Weights of a small GPT-style language model, trained from scratch on English Wikipedia.
Size: 6 heads of 32 (1 for keys and values), MLP 512 GeGLU.
Architecture: RMSNorm before each block, rotary positions, no biases in attention or MLP, untied embeddings.
Each number is 128 + 32 x the weight over its row's rms, rounded and kept within 0 to 255. Layers, rows and columns count from 0. The size above them is the row's rms in percent of the matrix's.

# layer 5 MLP down (transposed), 512x192, rms 0.0573, rows 41-86, columns 48-95
size [ 99 106  97  97 102  99 101  98 108  99 102 100 108 103 100 101 100  95  99 104 100 108 102 102 100 100 106 100  99  98 102 100  99  98 101 103 104  95  98  96  97  98 101 102 103  95]
[[ 97  95 208 130 167 122 104 117  88 102  87 132  86  92 153 108 132 133  97 113  82 102 176 135 121 135 148 140 170 152 175 128  66 118  78 150 130 173 104 127 128  94 103 181 146 151 152 132]
 [131 172 106  80 107 161 124 177 120 182 124 235 111 141  76 136 138 107 170 130 146 162  96 148  91  81 142 128 171 130  81 142  75 144 177 158 176  98 137 106 147  89  84 117 114 138  91 117]
 [140 119  59 108 101 111 135 149 110  71  67 178 129  88 161 109 105 146 163  71  49 149 138  78 127 105 158  61 157 120 153 171 142 104 140 145  88 115  67 178 132  92 128 168  74 155 138  64]
 [ 95 127 156 106 113 116 111 104 179 120 123 133 135 144 143 111 106  77 140 126 130 138 146 126  84 129 153 166 184 131 171 143 146 133 158 121 129  18  99 120 110 111 159 129 147 150 133 142]
 [ 90 132 156 153 147  99 127 156 125 165  93 140 137 118  65  75  83 115 157  96 121 108 100 175 164  98 130 177 123  89 132  85 172 156 151 133 130  99 143 115 121 128  89 166 113 102  93  80]
 [122 114 195 121 113 113  90 182 143 149  59 141  83  87 110 117 135  85 114  90  90 106  75  95 110 131 118 140 132 111 167 107  93 174 108 125 195  99 155 163 148 151 103 185  60 148 108 138]
 [108 192  99  86 145 103 166 208 100 185 155 150 119 165 107  93 139 110 129 105 155 142  95 161 148 100 160 133  94 130 178  75 133 152  89  98 122 124  91  83 155 117 103 168 132 115 129 176]
 [114 144 125 136 156 101 138 158 116 153 104 160 120 118  87 195 121 166 100 170 135 103 147 205 105 154  77 164 185 139 147 111  98  87 136 129 161 175 104  91 175 138 153 153 141 144 132 128]
 [169 103 133  70 140  69 154 106 108 193 123 140  90 132 143 134  95 141  98  87 178 130 152 158  57 143 109 149  79 175  92 150 117 151 138 102 164 150 166 106 161  99  90 126 147 133 170  83]
 [140 131 174 107 148 149  68 133 119  83 135 143 133  72 136 177 145 170 120 131 110 146 109 145 110 172 139 176 106 109  93 140 175 155 204 114 154  51 129 141 128  58  36 119 128 147 147 147]
 [125  85 117  95 132 159 178 146 118 145  80 177 144 167 120 137 117 114 111 133 120 112  80 145 164 107  89 137 111  98 111 134 146 101 129 163 113  73 142 160  79 150 102 137 175 170  78 115]
 [108 136 124 155 157 153  80 140 150 112 118 110  85 100 140  87 113 134 176 114 148  95 115 132 102 118 118 137  72  97 180 102 125 209 117  94 108 177 132 101 116 193  95 109 171 115 108 241]
 [100 154 181 130 139 146 148 141 131 157 146 116 142  89 110 111  87 124 108 162 152 120 119  84  90 170 172 164 137 162 172 150 132 111  64 174 107  74 114 105 122 151 156 117 148 140  75 117]
 [132  61 114 139 146 114 152 134 132  69 108 113 147 128 111 175 142 146  66  82 114 163 153  97  65  97  68 169 124  96 136 162  89 137 170 123 150 127 210 135 124  47 118 177 101 149 148 102]
 [106 158 178 149 113 176 136 144 197 102  63 123 141 161 165  53 109 149 123 179 127 138 103 114 113 102 150 121 122 111  64 141 154 137 156 146 190 148 135 121 127  81 161  97 159 178  97 141]
 [ 78 118 146 108 157 123 110 121 160 138 100 193  75  93  80  99 136  98 208 190 118 160 180 146 109 118 101 116 119 105 186 132  57 137 159 144 130 131 146  87 121 141 139 196 138 147 158 101]
 [ 85 153 183 138 143 151  96  69 171 128  94 107  91 119  86 139 127 135 110 128 120 124 157  97 167 117 172 171 141 135  85 105 181 108 171  86 137 135 147 103 139  84 158 149  72 114 107 111]
 [181 133 134  95  82 138 109 127 124 156 152 154  82  96 126 116  67 120  95  81 108 163 154 167 160 127 115 120  84 132 179 128 155 168 104 143 134 139 105 140 169 134  72 121 133 106 163  98]
 [143  80 159 155 166 102 124  86 130 122 108 214 141  92 162 110 144 118 130  89  93 119 100 149 176  86 130 166  95 179  88 154 114 125 121 137 107 159 125 155 141 153  79 132 117 138 132 153]
 [139 100  98 125 129 129 139 151 138 172 101 110 188  79 121 124 159 103 140 147  87 150 126  86 150  93  95 111  84 112 134 104 121 103  83 113 116 146 155 186 139 131 124 140  88  66 117 172]
 [111 172  99 128 131 154 105 160 103  98  96  87 129  69 146  77  90 106  99 146 116 127 102 156 137  69 129 153 170  96 193 163 132 138 166 150 135 144 121 186 146 113  80 134  93 106 116 111]
 [145 125 133 145 137 139 230 198 110 147 142 159 130  82 129 106 122 125 146 144 128  94 117  82 140 133 188 120 154  95 129 116 140 103 179 139 121 124  99 105  82  89 130 151 186 150 194  95]
 [ 97 119 150 141 193 160 209 156 201  91 167 155 118  71 144 134 121 128 174  88 155  93 177 151 138  76 117  73 112 136 150 159 122  90 133 121 101 142 116 120  65 126 104 180  92  76 106 145]
 [172 120 101 135 127 136 107 157 153 141 115 116 123 154 136  94  96 128 154 133 126 158  52  64 133  91 131  95 186 175 142 106  64 157 121 101 151  93 105 172  65  56 174 186 144 138 130 113]
 [133 189 105 127 161 138 128 173 210 136  92 122  87  74 136 108 152 113 129 102 152 179 163  99 129 206 102  97 130 147 121 208 125 139 119 175 154 113  91  86 129 157 118 136 106  90 145 201]
 [112 142 129 109 111 132  67 122  86 170  78 172  87 161  73 162  97 118 200  97 130 128 135 195 128 100 137 110 128  93 156 119 120 104 145 148 144 155  97 134  99 109 149 112 172 118  79 101]
 [129  88  81  99 127  90 141 177  84 150 124 118 137 142 121 130 140 171 129  61 113 163 187 111 133 186 109  64 153 146  88 169 121 172 142 157 177 126 147 122 152 181 123 182 147 122 141 111]
 [149 151  95 130 100  73 127 101  83  94 129 183 105 127 114 151 207  79 130 103 138 106  87  96 152 166  66 109  93 109 138 107  86 152  91  74 122 115 166 112 157 143  90 151 112 120  66 113]
 [152 127 117 138 153  96 103  98 142 122 167  93 186 136  95 125 156 129 103 137 137  67 147 159 129 178  76 175 122 113 132  90 115  28 108 111  81 158  60  81 119 136 151 151 104  86 186 108]
 [ 83 175 166  99 121 118 109  99 107 228 111 159 101  95 140  86 144  97 177 132 152 195 151  84 104 150 109  84 139 219 172 153 136 130 148 100 107 148 180 151 145 169 182 102  76  91 144 131]
 [151 134 118  71  85 128 164 127 139 155 132  93  94  89 111 135 168 144 110 180 149 192 146 172 122 126 169 139 155  98  75 101 156 100 135  72  83 158 146 157 105 132 140 187 151 159 161 170]
 [140 128 124 141  89 163 127  89  89  71 118 132 115 121  48 133 146 133 158 115 148 165 153 126 117 118 140 123 131 134 153 120 113 117  85 138  71  89 126 165 113 148 152 149 112 147 167  85]
 [155 135 133 159 144  98 127 152  99 106  61 125  94 172 129 149 107 117 120 167 138  99 101 104 121 163  96 120 100 127 145 164 130  81 156  69 167 139 124 139 115  86  92 167 154 181 120 152]
 [161 150  77  71 119 140  94 107 127 164 176 113 142 101 163 141 131 148 110 145 134 158 143  58 174 148 161 196 115 144 148 160 151 183 143 151 132 115 110 166 102 160 166 171 130 127 100 156]
 [ 94 174  79 131 132 115  82 139 131 161  82 164 191 152 107 127  97 145 135 146  57  90 146  72 128 159 161 142 120 141 133 102 142 156 131 160 147 119 150  32 163 126 136 113 216  94  96 125]
 [114 193 100 154 166  94 104 146 174 146 148  88 134 116 119  67  93  90 127  58 113  96 102 105 220  98 148 109 145 142 137 193 179 168 113 105 159 131  66 105  96 193 121 109 133 129 212  83]
 [130 134 136 160 138 131  95  62  97  87 127 163 155 115 113 119 161 158 112 126 133 198 112 155 102  94 145 156  73 171 146 140  94 111  96 112 171  84 139 143 191 152 134 120 139 121 153 161]
 [128 120 140 177 148 229 106 153 131 121  90  96 113  89  80  94 157 142 127 107 113 162  91 138  96 125 160 136 127 156  80  99  96 101 121  97 159 131 172 126 111  71 129 164 140  51 116  97]
 [163 135 155 100 126  83 132  74 183 160 109 144 102 148 144 179 137 197 102 179  79 131 112 160 134 113  84 171 129 126  25 138  95 111  98  85  78 146  71 106 148 145  99 126 128 114 111  97]
 [ 70 145 109 123 130 118  90 149 139 153  75 160 109 123  96 107 127  39 159  83  54 107  90  73 152  64 138  85 120 123 155  81 136 159 129 123 144 109  74  92  77 104 159 108 157 106  86 107]
 [ 78 113 222 127 118  98 107 102  95 142 112  74 115 143 114 115  91  60 109 116 134 162 143 147 181 206 123 178 102 115 149 151 103 156  83  82 166 114 122 102 184  69 113 150 151 122 119 135]
 [ 54 159 140 173  88 140 112 113 111 155 111 115 128 175 153 143 156 131 104 188  96 138  64 136 130 146 147 155 125 147 170 134 134 163 131 156 118 134 143 117 154 180 143 145 156 130  93  89]
 [173 145 176  32 146 173 114  81  96 116 148 113 100 132 152  96  85  96 154 134  88 151  65  86 236 161 120 134 140 108 181 121  80 115 192 112 185 128 131 148 159 146 176 132 103 145 120 126]
 [109 144  43 149 143  91 138 121 184  71  84 167 115  98  89  92  85 112 158  98 108 151  79  95 181 110 185 148 109 142 104 169 158 136 154 157 152 114  58 119 148 147 162  70 142 168 142 119]
 [148 121 152 174 177 110 139 188  57 114 103 107  88 115 105 187 147 119 119 115  90  81 159 132 108 167 156 121 114 115 167 102 189 163 130 145  93 129 129 160 118 155 112 120 109 115  93 135]
 [168 165 150  78  90 131  92 126 130 181 135  78 130 123 117 140  84 139 133 193 111 121  77 183 173 136 129 131 121 160 112 120  66 123 130 140 101 166 106  84 134 177 157 138  47 173  83  72]]
# layer 5 MLP gate, 512x192, rms 0.0593, rows 42-87, columns 48-95
size [103 103  98 105 101  99 102 101  98 104 101 103  98 107 115 102  96 100  97 100 105  97 103  95  92  97 102 104  96 103  98 100  96 103  96  97  91  98  97  96  98  92 105  98 105 103]
[[101  77  86  72 156 156 170 115  96  82 185 123 122  91  90  73 127 122 151 108 136 157 149 144 173 163 108 145  86 141 140 101 104  86  87 143 109  84 142  55 136 137 138 111 124 126 165 137]
 [160 114 113 140 108  84  60 100 137 205 142 129 127 138 140 183 156 101  50 160 135 124 155 175 131 167  96 137 142  72 103 112 108 135 111 127 123  78  98 140 155 190 114  95 197 150  98 143]
 [ 96  74  99 129 162  69  95 150 149 100 129 130  96 126 147 111 138 160 186  93 116 125 149 124 149 161 128 135 129 127 181 150 160 117  99 141 130 139 140 148 121 163 126 114 160 118  60 176]
 [141  73 134 161 105 163 128  97  94 105 154  84 107 146 173 128 136 146 109 113 130 172  93 138 143 137 112  83 141  84 101 171 171 135 107 158 123 117 224  96 130 115 119 174 126 132 140 138]
 [132 147 142  95  83 166 117 115 158 194 117 111 126 164 137 169 116 114 142 156 127 161 130 145 171 164 161 100 110 128 169 176  83 160 161 131 181 124 100 212 122 102 113  87  67 152  70 161]
 [135 140 122 170 129 141 187 144 115 119 108 148 148 114 114 150 175 118 104 115 163 106 147  70 118 109 216 148 137 165 149 183 117 132 161 140 126 200 146  51  81 140 181 123 119 145 100  95]
 [153  90 129 154 100  83  64 145 104  98 137 123 139 111 150 125 146 100 109  92 135 197 146 131 117  92 131  61  72 112 162 118 156 124 132  98 165 112 230 139 122  20 142 150 132 101 178 102]
 [161 145 107 121 145 180 133 131 106 100 128  84 114 122  89  96 121 138 115 129  66 159 127 134 173 164 195  96  89 121 193 134 166 118 101 163 101 118 154 140 103 133 160 140 171 148  77 115]
 [131  90 119 109 119 126 108 114 147  93 108 105 137  98 123 178 142 131 108 147 193 139 138 129  78 112 104 165 109  87 114 148  89 135  83 183 144 138 194 110 163 105 129 120 135 154  60 169]
 [117 105 127 112 100 175 126 151  98 142 160 158 150  91  96 119 126 148  86 133 125 123 132 133 121 122  31 136 125 186 121 155 103 125 167 123 109  96  70  44 161 134 110 122 102  98 151 137]
 [149  81  76 132 109 175 132 149 124 129 149 115 156 136 120 171  80 147 100 105 112 121 132  89 141 163 156 157 138 166 204 120 162 144 187  70 162 124  65 195 143 147 171 169 104 105 160  48]
 [126 121 137 129  78  79 152  94  99 100 124  92 183 159 108 105 152 116 121 153 120 100 136 136  97 149  99 131 159  90 141 112 137 167 107 157  66 147 148 114 123 135 157 103  93 134 153 164]
 [ 94 133  84  96 102 164 179  92 140 115  96 126 181  48  97 105 106 121 100 157 143  69 104  97  86 152 140 131 127 123 151 149  49 142 181 187 112 147 121 102 175 115  94 116 118 176 130  64]
 [165 106 170  69 197 113 125 102 178 178  99 149  55  92 104 168 141 121 122 173  75 141 192 108 129 192 108 149 104 122 119 141  85 142 136 127 142 137  82 174 138 152 110 116 146  92 115  83]
 [130 107 147  90 100  77 118 134 110 102 185  80 128 148 179  72 132 102 132  72 168  98 131 155  75 135 134 120 179  85 129  85 154 103 116 109 142 123 127 149  65 133 125  83 107  34 102 233]
 [129 167 114 183 134 107 178 106 100 100 148 189 126 171 107 140 135 113 194  85 139 121 175 151 168 151  39 149 148 158 132 186 173 104 105  89 101 129 106  97 149 133 142 128 164 117 129 140]
 [169 145  68 147 136 124  90 146 112  96  70 118 135 135 165 149 133 104 141 137  95  79 193 125 114 144 130 117  35 121 100 110 181 179  67  92 146 120 164 144 104 178 108 132  87  91 148 103]
 [113 141 124 156 173 115 146 184 172 135 102  89 119 196  93 151  94 185 117 163 110 111  90  54 133 112 102 130 139 164 140 149 127 148 118 135  95 168 150  77  71  99 106 140 113  53 101 201]
 [111 132  82  80 152 142 139 126 148 176 115 169 169  89 179 148 166 175 148 165 113 154 105 114 137 104 113 117  69 188 104 147 141 150  62 131 115  87 145  72 175 109 160 130 184 105 154 156]
 [154  98 164 107 127 116 155 116 111 126 168 135  59 143 148 108 140 143 123 135  93 153 196 133 130 145 100 114 131 138  65 129  40 169 104 124 187 102  84 108 124 144 132 151 124  69 155  91]
 [ 89 113 143 132 172  56 140 139 101 158 134 118 146 154 116 166 128 131  45 107 179 167  75  85 100 144 110 126 103 146 113 116 152 132 191 148 152 118  99 137 103 155  91 133 118 176  88 167]
 [110  52 154 134 156 140 127 136 103 104 111 132 117 184 145 208 173 146 103  81 140 121 120 154  77 157  93 117 151 174 139 164 117 134  88  79 114 158 121 132 156  80  95 155 171 113 121 137]
 [118 133 104 141 117 185 147 127 140 194  93 125 178 193  80 158 118 149 111 150  63 127 101 136 136 116 217 174 155 160 131 150 143 113 102 106 141  90 150 190  79 139  67 108 118 127 129  97]
 [ 84 106 168 107 106 123 156 171 139  65 132 157 141 144 161 169 165 119 117 150 140 165 103  90 116 101 131 158 119 141 123  83  67 124  96 137 103 129 153 126 103 144  81  76  85 105 162 112]
 [126 159  87 120 117 163 115  98 105 130 134 135 148 139 124 100 141 123 157 102 183 144 157  87 118  79 124 132 140 173  57 119 125  85  38 158 142 145 129 127 136 133 134  95  95  63 165 149]
 [155  61 101 104  88 166 150 151 105 106 141 114 148 156 106  93 128  90 142 151 133 112 115  68 108 109 163 133 138 144 141  95 112 164 126 151 154 112 148 141 191  80 135 184 137 134 142 130]
 [ 66 125 107  87  78 147 163 166 135 124 137 156 153 136  78 182 166 137 121 126 126 215 150  96 139 113 129 181 133  99 136 111 187 135  68 124 148  71 107 158 136  89 130  68 178  47 119 178]
 [148 157 168  89 128 161 111 149  83 100 175 149 139 102 129 186 111  79 113 127 113 194 142 155 152 174 140 145 201 128 197 167 165 155 129 173 132 135  90 145 152 117 128 142 140 133 125 122]
 [126 117 173 147 137  92 143 127 160  96 106  92 136 109 167 114 162 180  81 126 125 115  95 124 153 128 184 113 116 215 163 107  62 104  96 157 165 133  88 144  96 174  89 109 147 163 165 125]
 [133 113  94 160 104 158 147  61 112 116 162 171 104 154 146 111 131 156 112 180 178 168 123 160 124 117 149 108  82 117 119 115 110 131 157 173 103  99 108 131 114 168 141 103 121 113 101 177]
 [106  83 105 136  97 143 165 154 147  99 133  90 136 117 105 136 146  86 113 136 161  89 110 100 174 157 180 184 102 118 169 210 124 146 116 106 206  98  94 117 169  62 130 177 149 130 187 167]
 [ 81 138 132 162 122 172  81 113 133 131 147 162 146 111 150 118 108 174 187  43 136 112  95 143 186 110 118 149 110 143 146 141 152 105 145 139 151 146  96  90 159 134 156 111 168 101 162 148]
 [ 57 103 141 182 107  78 159 155 112 119 133 115 121 171 125 158  90  94 159 161 131 137 113  93 117 116  98  88 119 165 128 189  96 106 117 124 200 116 111 135  85  74 146 134 140 114 118 127]
 [131 105 124  97  92 145 163 120 161 101 162 121 174 170 199 130 100 139 134 118 105 163 212 118 145 117 150  84  85 153 122 184  80 134 116  90 161 156 148 160  98 199  62 194 126 122 121  57]
 [141 103 177 109 171 176 154 124 122 142 112 153  76 119 123 142 140 169 182 181  78 110 116 107 104 185 128  65  59 128  74 143  99 108 132 116  88 107 180 129 155 128  90 126  99 138 121 109]
 [145 111  92  92 156 117 155 110 141 163  63  75 150 107 147 180 123  99 139 119 143  90 140  88 141 134 152  89 125  99 143 143 130 120 126 173 122 106 110 106 110  98 162 156  33 104 132 111]
 [ 93 177 140 132 134 142 175 126 117 117 150 151 158  81 154 181 150 141  79  49 125 132 158 109 126  61  55 128 102 109 160 112 162 121 135 105 137 125  89 104 103 130 147  90 110 119 145 141]
 [170  68  89 141 135 141 155 136 105 137 121  86 104 128 122 124 121 153 110 166 112 105 131 123 154 116 145 114 146 125 106 134  82 161 137  77 157 146 153 114 101 121 125 148 106  83 118 138]
 [153 151  99 159 118 148 137 149 122 128  88 154 167 194 137  95 139 129 103 127 153 143 155 152 128 170 154 139 124 145 130  93 110 144 102 150 144 127 135 129 136 108 142 137 134 124 160 166]
 [135 101 127 102 143  99 104  87  74 180  84  75 192 136 163  99  77 155 163 111 151 153 100 144 164 123 126 147 121 150 141 147 154 134  93 168 101 101 115  86 159 109 109 152 171 172 165 144]
 [113 146 133 161 185 103 114 165 111 136 166 132 128  89 167  73 114 141 114 145 132  73 133  95  92 115  98 117 119  82 147  92 133  88 188 208 114 130 150  94 156 103 101 164 184  92  92 134]
 [101 175 134 140 198 127 110 115 126 149 118 166 114 112 122 143 139 123 107 186  86  99 134 175 127 145  98 126 156 144 164  89 134 106 114 139 106 119 163 101 141 164 110 171  79 159 114 140]
 [116 142 106 122 127  53 104 107 151  53 146  90 124  67  95  81  75 137 156 151 147 138  59 157 159 126 165 102 130 115 101  92 148  69  94 130 116 123  78 173 150 134 101 141 123 172 129  87]
 [171 162 159 132 114 137 183 107 152 138  84 121 170 139 144 129  67  88 135 155 172 143  72  95 108 118  90 171 165 170 157 138 120 106 125 123  99 137 129 133 101 125 132 157 125  91 140  76]
 [163 111 176  81 131  47 174 121 122 170 132 146 104 169 157 154 123 124 109 193 142 149 153 153 170 188 155  98 172 139 123 186  69  94  99 140 125 123 145 116 182 151 137 155 123  99 116 128]
 [110  74 134 131 217 126 122 145 147 104 147 143 126 126  92 114 146  99 190 124 125 115 128  88 143  38  83  94  93 133 186  71 110 117 113 126 109  98 149  90 136 184  84 101  89 157 124 145]]
# layer 5 MLP up, 512x192, rms 0.0551, rows 42-87, columns 48-95
size [101  96 100 105 103  89  95  98 102 102 101 111 114 105 107  99  98  97  94 105 102 102 106  93  95  99 104  99  91 108  97  97  90 113 101 100  92  98 104 100  99  97 107 100  97 105]
[[134 186 117 135 177 118 110 151 159 120 134 151 163 147 128 133 142 167 130 135 117 101 157 102  44  37 106 101 108  83 129 159 154 147 152 114 131 125 106 115 134 127 105 148 137 147 121  90]
 [201 131 106 155 126 108 149 114 138 154 104 180  96  99 101 159 149  99 167 168 103  64 140 125 128 181 111  99 173 129 156 130 110 121 139 147  93  57  81 112 117 179 120 107 165 130 101  55]
 [168 140 112 145  61 148 171 111 104 162 139 142 115 108 166 105 143  89 141 143 150 112  88 161 117 139 110 116  91 107  97 123 118 156 122 126 142 140 124 108 135 150 127 159 132  47  99  71]
 [119 118 139 141 128  91  99  78 116 157  82 134 127 139 111 172 102 158 204 117 117  95 138 138 180 137 145 140 119  76  85 130 143 110  70 150  99  76 128 157 100 122 169  86  81 190 119 141]
 [ 96 101 126 156 144 157  89 111 165 166 100  85 169 111 167 116 140 177 106  73 127 104 104 146 167 132 104  98  74 144 111 129 187  95 130 133 121 110 140 225 152 156 114  87 192 109 220 110]
 [134 135 160 122 169  96 136 106 107 171 162 114 126 119 169 201 155  87  79 141 167 103  75 114 138 181 150 138 120 125 161 112 144 132  70 130 138 173  91 159 138 137 158 180  88  40 150 137]
 [ 97 116 117 123  89 153 126  94 164 131  89 134 147  73 140 161 165 126 105 108 148 140 196  70 120 131 139 112 148  87 123 143 128 122 172 125 107 152 142 110 101 128 180 126  85  90 147 173]
 [140 138 153 129 187  20 107 112  73  84 111 146 144 104 144 119 139 100 123 166 190 120 164 114  27 167 202 104 170 184  76  87 117 132  81 160 108 151  81 104  85  81  42 109 155  65 145  82]
 [179 158 151 107 121 114 128 101 180 158 115  75 130 125  95 119 150 167 108 113 171  90 118 161 124 107 193 173 129 142 132  96 120 119 118  96 134 121 134 135  79 123 154 138 131 191 150  74]
 [136 189 216 139 120 104 145 150 157 128 137 115 125 135 154 105 160 151 191 111  79 123 147  65 102 141 124  55 146 168  60 174 140 106 108 106 149 138 130 111 148  79 205  88  92 183 136 108]
 [160 124  69 109 125 122 128 121 128 122 126 142 100 122 195  92 134 126  88  99 170 107 131 160 141  40 112 150 132  82  74 165 145  97  94 124 136  76 113 157 147 118 116 125 108 207  65 170]
 [146 123  57 129 129 151 157 174 162  97  72 145 152 114 147 107 131  87 138 153 192  88  91 102 112  92 102 122 154 114 148 112 134 152 110  94 124  68 115  94 131 130 164 190 175 111 130 142]
 [158 106 141 110 107 106 164  78 114 134 170 163  41  96 112  90 114  88 131 234 150 112 102 141 136 225 180 122 133 166 107 112 152 139 154 106 134 159 108 145 170  96 156 205 115 103  79 123]
 [119 125 130 111 152 120 116 103  85  79 118 158 111 131 150 163 145 132 131 117 147 158 191 138 129 177 107 166 125 184 172 113 160 118 142 115  86 155  47 150 177 129 101 185 122 161 103  93]
 [149 109 112 108 132 123 157 114 112 147  91 143  75  70  96 124 111 143 200  72 153 128 163 174 125 115 158  71 146 106  92 167 140 106 121 227 169 120 103 104  88 100 125 145 102 136 141  89]
 [180 182 114 117  38 104 180  69 149 131 119 149 168 133  93 124 119  96 113  60 147  85 152  85 172 162  68  90 155 145 107 188 130 114 139  85 121 147 150 161 138 117 126 146 160 157 125  84]
 [119 126 138 145 133 181  62 142 141 157 109 114 158 162  91 122 168 129 134 138 153 141  91  91 117  80 159 159 149 191 117 115 104 115  74 129 123 103 149 133 107 141 112  75 122 108 134 158]
 [159  85 174 179  54 161 115 160 137 105 143 156 170  90 122 143 146 163 148 141 121  97 161  99 137 158 101 127 152 158 138 125 168 105 133 178 109 157 116 132 143 151 209 116 113  51 171 139]
 [130 109  79 109 143 101 121 193 162  66  98 179 193  94 143 152  94  75  98 158  99 101 128  50 145 114  99 110 189  86 171 115 132 119 105  84 166 138 159  98 153 141  80 156  97 125 131 116]
 [161 199 129 156 150 129  99 163  89 135 113 109 126 150  80 107 134 136  96 114 109 104  86 115 109 150 127 140 121 149 119 114 118 168 111 171 113 137 172 159  62 153 107 133 120 137 120 164]
 [ 92 137 112 132 105 124 183 158 121 133 176 156 149 111 143 121 156 109 159 116 106 134 124 139 144 168 162 144 141  94 106 120  83  97 152 112  63 119 126 136 130 121 164 122 120 148  88 174]
 [167 141 157 146 166 157 111 142  80 121  44 123  82 158 115  95 107 128 141 107 124 114 160 128 101 124  64 157 119 126 128  54 109 107 118 112 152 106  81 102  93 187 156 172 104 160 101 139]
 [145 124 146 120 174 119  69 128 140 153 140 153  94 121  95 103 134 159 137 121 123 170  78 105 119 172 165 125 167 182 146 108 125 114 147 117 140 131 166 133 174 148 152 149 146 129  95 145]
 [100 125 132  70 107 157 158 141  79 100  94 104 164  90 133 115  86 122 101 118 109  82  98 111 132  97  80 182 101 156 140 119  99  95  99 101 116 129  89 124  60 221 126  86 140  94 112  89]
 [121 154 138 136  99 133 137 156 122 120 127 115 115 127 153 175 108 136 144  66  78 127 122  90 126  94 126 154 119 145 127 200 125 122 165 187 175 152 118 166 114 153 139 117 118 105 126  78]
 [146 112 168  87 175 138 119 173  84  90 167  76  63 166  80 123 174 136 112  96  86 150 168 158 117 157 111 165 142 172 125 173 137 111 130 151 144 141 124 131 145 105  99 187 113  98 117 135]
 [122  82 160 105 123 119 156 147 136 114 145 133 200  77  99 101 207  95  68 152 118 154 165 103  93 202 157 137 124 105 137 171 157  74  94 144 184 115 146 145  95 133 122 150 111  98 183  97]
 [122  91 132 168 120  64 153 149 126 165  62 132 168 171 122 155 107 111 172 106 129  52 186 112 143 148 137 112 147  81 184 107 133 130 115 163 122 200 139  82 173 163 100 115  97 116  34 136]
 [173 114 226 123 140 167 164 143 180 162  92 151 109 139  93  83 146 141  88  95 129 175 149 149  91 169 135 129  79 135  69 135 151 151  64 167 214 126  97 160 128  68 162 140 174 165 104  92]
 [ 61 117 117 187 116 200 105 186  76 121 109 185 115 151 137 125 170 184  42 136 135 113  96 144 122  91 121 142 135 139  75 129 152 128 108 126 118 135 169 117 121 151 129 107 121 118  83 110]
 [ 91 147 129 116 153 121 164 106 160 119 175 127 145 102 165 153 114 136 112 112  73 148 136  56 110 107 132 112 110 164  82  98  78 152  90 149 163 169 180 179 100 145 136 109 185 133 137 128]
 [ 78  98 126 104 167 160 112 133 155  82  97 158 161 130 171 140  86 102 145 122 108  86  81 155 186 154 112 136 105 115  89 143 177 180 104  91 138 165 130  35 117 140 149 151  81 105  46 195]
 [ 93  67 118 117 137 104  99 128 174 159 124 124 185 118 141 164 152 149 129 133 182 127  66 146 125 161 190 120  83 109 167  70 117 185 127  78 113 136  98 122 132 119  24 112 126  91 123 113]
 [ 92  84 176 167 114  73 188 106 151  95 161 173 127 129 139  76 141  71 100 111  95 148  66 145 150  96 133 100 144 104 157 102 156 118 136  97 122 196 147 108 140  47  92 145 118 150 148 134]
 [171  98 117 128 140 132 114 147 133 152  83  97  92 157  68  84 113 128 114 174 127  86  90 104  62 168  89 113 150 183  86 147  90  92 125  92 153  92 152  96 123 105 133 115 140 134 161  87]
 [153 123 114 116 113 104 155 143 140 108 173 145 114 122 102 153 132 110 111 115 118 124  69 130  88 173 117 162 100 143 121 137  88  50 173 140 111  97 116 123 120 160 183 170 137 167 128 158]
 [122 183  85 102 187 128 170 122  99  86 127 189 166 109 152  89 143 139 218 150 108 178  74 139 161 119 183  76 156 138 155 179 142 134 154 158 145  79 137 100 121 107 133 125 134 169 152  94]
 [ 96  89  82  94 101 145 142 146 120  99 123 112  97 105 144 141  97 157 139 157  88 152 183 145 170 106 111  73 173 145 118 134 154 106 118  87  80 101 165 156 119 133 111 112 115  84 121 148]
 [150  76 149 106 143 152 173  73 148 134 165  60 175 154 145 114 191 165 122 140 113 133 146  89 118 180 162 135 130  97  77 101  73 157  79 131 108 140 158 153 174 123 111 155 153 115 100 101]
 [146 117 153 135 168  88 160 131 109 139  96 147 108  84 135 135 127 160 163 100 118 169 140 222 148 130 133 128 134 139 101 101 141  49 115 122 113 124  91 110  88 137 150 123  89 198  76  52]
 [116 106 163 139 104  62 150 118 101 132 135 163 137 145 157 169  72 121 111 128 114 123 130 149 133 104 162 191 101 100  97 183 165 122  96  72 140 154 144 147 116 123  97 121 101 159 138 137]
 [139 116 136 119  90 138 156  73 150 162  77 143 104 134 146 124 129 139 137 123 139 157 167 108 111 150 116 152 138 123 143 131  75 191 168 164 106  84 102 149 166  97 156 172 100 101 142 166]
 [121 114 166  86 134 112 106 108 108 196 144 147 110 133 142 156  98 161 138 116 164 100 150 124 132 133 104  86 137 133 132 120  82 118 159 110 174 151 133  99 129 156 123 134 152 137  98  72]
 [182 132 104  84 125 112 103 147 143 133 144 104 143 134 144 138 179 151  44  97 149  43 112 123  89 151  98 134 142 164 208 161 153 137 177 205 126 147 136  90 125 133 174 109 145 155 126 160]
 [117 129 122 123 135 119  67 144 128  87 138 134 136 107  90 183 144 179 117  80 122 106  89 166  94 121 145  55 126 159 163 147 155 123 144  90  83 160 139  72 127 125 125 107 104 113 160  75]
 [127 103 140 139 139 138 157 158 104 135 185 128  82  98  98 120  84 115  85  70 134 171 145 134 157 185 134 100 115 136  98 140 137 123 111 110 107  84 149 101 104  94 164 108 131 128 101 115]]